{
  "activation": "gelu",
  "attn_scale": 0.22,
  "bias": "none",
  "init": "normal",
  "init_std_qkv": 0.0603,
  "lr": 0.00227,
  "dataset": "wikipedia_en"
}
Each number is 200 + 40 x the weight over the matrix's rms, rounded and kept within 0 to 999. Layers, rows and columns count from 0.

# layer 3 MLP up, 384x128, rms 0.14, rows 308-320, columns 0-127
159,271,166,165,211,245,234,126,167,171,253,264,218,190,156,121,143,233,244,180,220,288,128,200,191,220,143,222,187,194,173,227,277,253,214,284,226,271,249,230,198,170,91,147,165,177,235,137,234,196,248,121,275,81,109,266,176,166,174,224,193,205,175,186,220,244,162,202,256,142,218,251,225,197,274,208,273,222,149,179,176,178,126,185,240,291,118,245,154,156,171,266,144,153,182,240,170,137,169,128,254,194,232,180,251,219,187,235,152,176,280,161,225,161,169,259,193,128,199,175,189,219,194,302,235,161,201,294
154,239,234,230,228,240,169,200,210,158,239,227,186,127,207,159,196,163,235,197,182,219,181,179,254,197,214,220,206,160,113,183,209,140,254,214,276,210,197,148,167,191,146,204,150,160,94,150,247,251,285,153,84,176,209,223,269,227,165,211,198,161,189,168,192,270,208,196,209,243,145,190,124,190,248,167,246,173,156,174,209,169,193,213,175,155,216,268,156,159,187,203,216,236,93,247,242,232,221,117,173,145,204,137,248,245,264,224,215,197,154,186,212,168,207,205,170,183,235,220,198,107,238,146,265,146,252,210
207,200,152,131,238,270,203,237,195,177,176,273,239,249,209,198,221,233,238,191,212,268,249,168,269,211,202,199,217,208,217,224,213,254,171,249,255,147,197,207,206,242,209,215,239,216,165,177,182,290,257,200,116,166,186,207,196,226,189,198,225,236,171,143,103,237,195,218,192,168,276,72,214,167,217,202,210,224,119,235,171,194,303,188,223,269,245,218,198,172,146,256,148,162,181,169,213,185,135,139,211,123,248,183,239,281,279,186,150,212,199,222,235,175,98,227,260,276,251,179,148,245,247,231,254,195,160,281
193,241,153,214,163,209,169,171,154,110,252,199,243,215,199,205,217,167,173,177,154,194,135,128,125,203,206,219,127,118,170,173,187,234,181,164,213,158,210,145,188,203,169,238,142,192,179,173,191,182,222,134,177,131,175,246,196,175,234,182,166,210,149,202,192,243,230,229,172,244,204,120,242,211,210,234,172,256,142,153,218,191,153,138,235,249,216,197,217,233,205,197,195,273,200,177,180,142,211,168,189,203,174,190,256,250,213,244,176,204,208,235,287,145,160,103,148,200,218,172,210,172,258,248,223,199,307,239
205,141,136,234,223,213,214,171,173,207,207,210,197,184,220,193,240,199,205,164,190,244,180,202,205,245,213,161,243,243,154,149,196,221,213,253,268,221,203,223,161,218,106,181,224,193,177,189,185,196,195,156,241,202,192,195,249,198,212,192,163,232,214,207,187,153,192,212,228,208,213,230,168,196,229,195,234,207,198,158,158,173,196,142,234,241,176,248,182,248,169,239,179,237,138,201,201,211,237,187,189,244,152,127,194,211,151,213,193,284,181,204,214,227,213,252,204,195,156,230,193,216,246,199,208,227,179,207
235,225,211,196,251,193,170,175,178,224,233,221,206,237,140,185,127,139,278,256,159,194,184,185,189,187,218,213,195,208,148,289,242,263,180,111,209,184,203,213,223,136,182,174,191,131,131,124,211,173,216,162,181,172,139,205,180,183,206,153,178,211,117,240,168,205,230,189,283,238,191,166,237,300,264,167,221,144,203,219,170,169,156,165,239,235,206,176,237,217,194,151,197,223,114,253,187,131,202,242,246,165,152,215,216,260,221,261,183,293,208,189,221,157,164,157,222,238,189,148,242,117,203,161,151,198,231,223
262,206,212,235,227,220,204,176,168,107,193,243,232,201,194,158,198,164,199,289,317,233,186,263,211,154,128,203,212,165,147,209,220,154,302,121,158,236,84,156,207,204,180,212,151,117,130,208,206,207,283,190,274,141,204,182,225,165,192,238,175,177,178,221,212,207,194,184,103,264,212,184,142,274,180,175,269,288,252,125,236,182,203,149,260,225,205,181,217,271,227,212,112,187,66,258,129,190,170,171,236,223,243,146,248,213,205,118,203,208,223,271,188,228,164,172,166,89,137,265,158,230,202,173,223,214,139,288
198,209,214,223,264,191,232,199,214,205,211,215,235,230,184,221,198,136,179,185,189,190,184,82,182,135,180,203,130,258,102,266,191,264,127,208,180,163,167,270,158,113,228,185,155,125,213,167,148,144,255,133,177,210,109,186,135,224,220,178,211,197,110,169,250,221,266,142,222,180,165,177,207,237,243,179,184,220,165,219,213,157,157,170,188,260,170,162,221,198,199,196,261,312,129,197,136,172,108,189,239,215,216,206,228,191,257,217,219,261,188,209,182,143,144,178,264,237,140,223,194,151,243,204,219,126,235,234
261,147,234,153,210,203,138,114,198,203,225,203,259,195,203,150,176,283,174,227,309,224,191,259,171,226,163,192,196,233,197,203,259,186,143,150,250,181,156,228,260,265,228,239,242,147,150,270,172,181,311,239,206,215,113,188,198,236,242,191,159,198,179,164,163,174,189,159,233,164,210,250,163,221,261,217,227,192,187,223,206,184,251,169,235,234,221,178,90,175,215,214,243,229,228,237,232,182,247,153,215,202,209,246,155,218,181,183,212,234,126,244,191,208,161,205,148,161,267,125,201,180,179,278,171,194,245,212
257,247,190,185,271,189,192,158,167,247,235,207,205,182,198,156,181,248,224,190,250,203,195,262,219,136,131,189,199,176,135,268,283,153,270,178,208,260,222,196,149,177,171,259,181,171,187,134,206,160,192,204,271,131,189,201,187,221,247,222,207,201,174,183,143,217,172,135,172,248,208,162,189,263,232,212,191,152,185,232,267,229,249,209,223,208,177,243,167,237,207,193,145,151,171,274,150,176,216,192,205,202,256,201,218,233,243,164,209,165,202,216,221,219,152,139,199,234,208,231,140,222,197,226,200,210,172,250
199,147,144,180,175,245,226,185,198,269,233,208,161,213,180,180,210,214,268,212,233,277,223,209,245,179,253,200,119,239,192,222,242,146,181,177,219,228,251,283,176,225,191,167,116,191,201,187,217,253,215,136,211,164,185,328,197,192,162,96,242,223,294,135,192,176,194,240,161,193,212,197,172,231,185,147,333,144,214,123,189,274,272,338,188,250,114,207,192,191,222,209,145,206,249,203,211,159,222,236,277,198,176,274,256,144,246,322,157,203,206,341,197,182,221,146,150,160,188,130,173,69,235,207,171,249,257,175
157,355,194,151,175,229,145,135,176,148,207,182,160,195,163,178,230,260,139,175,240,251,181,170,177,203,156,208,164,181,228,188,281,194,179,174,193,222,189,145,179,189,164,109,239,198,209,190,171,197,247,213,229,147,148,241,251,230,209,175,201,186,197,143,196,178,253,176,233,196,195,235,164,236,182,261,179,179,139,172,191,260,201,193,208,198,189,237,144,238,201,195,181,229,174,219,170,102,202,183,225,172,246,166,251,216,236,198,235,153,239,173,229,122,115,198,120,284,205,264,252,187,221,194,150,167,211,258
144,207,183,139,270,228,271,185,184,277,299,251,277,165,77,221,165,188,216,161,236,165,239,166,78,166,150,221,136,156,187,272,237,204,203,213,166,163,242,207,82,184,205,248,101,185,182,177,164,226,164,204,261,259,123,257,196,258,301,159,244,205,156,150,209,299,177,178,178,195,192,176,217,279,189,228,268,185,176,192,143,253,224,223,185,215,145,274,190,207,190,206,191,213,219,304,139,175,210,215,190,242,209,228,184,187,204,188,177,215,221,229,276,218,205,267,232,190,216,188,139,185,159,196,174,258,275,167
# layer 3 MLP down (transposed), 384x128, rms 0.133, rows 308-320, columns 0-127
250,222,230,221,128,212,283,167,201,132,275,182,146,191,143,227,166,213,247,113,164,199,95,206,186,145,164,240,296,194,193,182,181,270,241,285,220,213,288,211,255,217,119,167,250,250,207,235,246,221,210,192,285,270,168,339,161,188,266,323,223,215,146,210,215,175,193,195,242,192,249,183,174,151,149,213,235,306,160,241,153,174,224,225,234,270,257,173,189,184,218,313,128,144,272,227,195,264,224,57,131,230,269,196,244,160,163,222,249,104,202,162,303,179,239,140,206,169,203,140,227,187,216,267,226,227,188,222
126,214,241,205,289,258,195,233,228,164,166,177,264,234,200,192,229,185,243,191,204,189,225,181,145,171,193,290,150,152,87,179,148,73,180,273,263,129,225,222,187,156,236,174,213,226,179,199,199,147,194,233,169,255,264,207,296,265,248,197,155,166,187,218,227,269,158,138,181,232,194,217,154,137,224,186,196,223,171,222,173,215,161,182,206,198,228,278,172,246,214,278,225,233,189,236,212,229,197,146,179,209,218,161,228,192,264,205,287,229,163,269,178,199,163,199,98,150,254,172,144,178,217,208,269,131,225,147
246,264,232,231,183,155,186,165,226,232,142,173,180,123,172,182,199,230,232,235,151,176,203,264,256,262,320,181,238,303,238,164,246,168,156,236,188,196,163,254,184,191,297,194,248,203,162,250,174,284,236,242,187,209,193,229,206,191,209,238,252,195,232,248,229,228,188,148,201,106,270,100,208,133,204,138,127,158,207,200,218,185,267,135,224,97,176,155,230,178,142,215,138,259,207,200,301,217,253,139,170,220,187,206,213,210,192,249,220,261,177,204,205,123,226,191,179,133,230,164,213,178,237,228,255,251,268,161
187,219,126,170,182,189,165,252,181,196,193,171,195,193,174,206,188,149,230,163,137,210,205,246,229,220,205,159,176,193,178,218,186,178,139,208,198,185,152,167,208,205,174,222,125,230,179,166,197,23,249,162,195,248,248,244,144,153,238,218,192,227,152,201,168,161,136,251,184,244,221,154,206,227,210,230,248,271,155,238,155,236,218,222,225,164,260,213,240,218,270,197,173,201,152,196,198,216,253,175,227,179,144,152,232,136,195,186,237,131,172,198,195,205,246,157,168,213,235,272,179,190,233,184,168,237,243,245
209,190,122,210,194,200,197,211,167,242,140,172,216,191,232,189,291,196,216,173,242,187,197,195,215,220,188,200,220,207,232,224,164,190,193,187,145,206,155,192,233,205,228,201,199,230,216,210,209,220,155,199,160,208,261,301,221,183,179,228,248,240,214,234,194,224,138,171,189,169,212,217,245,202,178,200,164,194,226,197,203,154,235,213,226,163,191,211,223,190,228,207,137,198,161,216,223,192,180,191,232,224,195,209,116,224,214,189,211,190,223,162,223,184,201,173,215,199,220,208,190,205,241,176,185,204,202,198
181,193,223,246,168,191,182,244,149,178,220,214,147,226,225,145,174,218,148,199,195,194,194,217,208,189,202,227,194,230,172,263,150,220,170,222,163,211,206,170,162,211,255,168,210,229,133,248,302,180,231,258,269,154,249,154,138,186,243,159,172,191,154,176,215,105,234,225,225,189,219,176,184,165,213,225,147,228,238,192,156,178,259,118,210,194,121,232,320,208,235,165,214,173,169,173,251,246,196,167,217,240,127,312,180,167,207,200,175,195,177,219,179,172,157,193,192,206,291,268,202,131,184,199,144,195,218,193
286,249,191,179,220,180,184,178,218,84,66,187,226,206,215,177,154,214,181,261,234,252,175,212,165,201,214,276,197,196,163,132,191,200,252,183,190,192,72,202,149,271,190,177,224,115,212,183,219,192,237,226,243,152,201,8,192,225,179,265,203,183,218,271,222,129,197,198,257,146,211,194,183,188,247,144,219,207,292,217,226,136,228,200,201,157,232,43,211,291,299,210,183,200,175,198,238,254,148,203,209,160,265,215,183,174,207,160,219,170,243,123,239,221,151,193,128,137,188,228,209,184,224,112,169,215,169,192
161,196,245,178,179,169,171,156,140,213,74,209,153,194,232,204,100,216,210,259,212,178,153,233,218,171,204,238,183,304,217,229,183,203,130,212,175,125,181,177,235,204,264,195,149,212,179,229,274,182,131,205,258,195,154,195,164,212,264,153,264,169,118,204,198,218,250,232,199,237,189,198,186,208,230,181,173,255,209,163,148,285,238,158,271,179,208,171,256,147,304,191,253,241,147,164,266,255,203,264,225,248,182,245,218,146,192,187,138,246,188,257,213,170,224,175,273,185,171,259,168,172,241,194,139,274,181,227
250,257,243,295,307,189,246,172,226,256,192,168,242,165,204,178,157,182,207,232,182,165,116,186,165,211,224,206,199,249,231,197,142,211,251,102,205,169,118,216,232,229,161,220,232,206,184,273,176,190,264,201,126,285,140,188,201,159,131,142,142,256,173,215,137,198,179,165,242,204,169,170,259,201,218,167,223,233,209,178,194,246,233,195,154,185,147,287,220,191,275,212,295,113,225,203,268,217,281,252,283,201,195,188,153,228,255,233,241,199,179,158,182,177,253,232,269,189,118,150,230,179,186,207,179,173,127,189
143,223,212,210,268,203,135,167,227,178,145,180,233,183,168,219,205,259,223,245,185,188,220,200,213,193,159,172,146,209,202,206,294,190,222,197,221,239,161,272,173,247,187,241,117,141,183,177,211,232,213,258,230,172,184,170,207,242,223,201,248,209,207,245,189,162,206,286,189,203,197,122,199,242,249,201,183,233,205,222,268,204,216,196,225,177,193,155,156,234,254,194,205,206,211,238,184,229,208,186,184,230,295,183,177,147,158,109,260,192,260,175,285,192,173,206,121,185,177,241,192,214,214,297,182,256,225,175
245,152,213,226,216,216,217,200,193,172,169,175,155,206,221,179,221,230,232,114,237,187,208,249,257,183,234,213,144,157,218,150,245,190,214,204,260,180,254,198,238,244,228,197,145,288,198,156,199,228,163,215,164,252,160,264,167,216,204,195,230,281,268,172,202,226,235,226,247,202,219,180,207,229,146,143,289,123,225,252,204,234,245,227,216,170,167,169,212,181,244,66,186,69,303,162,125,237,254,228,195,190,160,283,218,205,223,184,152,129,199,239,185,228,246,223,112,218,233,186,161,192,202,223,183,164,269,202
200,224,159,149,228,246,177,208,244,221,203,209,180,213,260,190,219,156,246,166,193,226,206,187,152,219,167,196,211,175,206,183,270,234,184,205,123,193,216,166,169,240,205,189,219,189,214,261,188,121,152,319,194,209,228,194,216,171,204,221,210,227,165,198,215,202,164,192,175,187,257,230,160,202,116,129,158,161,213,179,179,223,201,176,244,258,325,169,203,271,161,138,183,169,191,229,213,255,197,165,223,127,129,157,223,138,228,251,213,236,108,275,167,138,202,178,164,232,169,112,158,165,233,184,157,139,235,158
107,160,220,274,251,182,274,124,183,234,277,192,244,166,125,118,126,284,235,99,206,190,179,243,171,152,171,124,170,144,154,198,243,147,198,206,136,226,179,192,94,185,220,216,185,240,158,195,263,174,156,189,244,148,177,245,194,218,210,178,271,181,170,182,207,215,323,184,143,191,124,191,240,312,152,153,214,234,199,170,139,197,283,221,182,219,126,209,278,210,282,145,242,213,123,142,151,247,258,177,142,218,242,219,152,247,140,171,203,140,205,214,243,156,126,240,203,246,250,177,215,163,260,243,237,186,283,186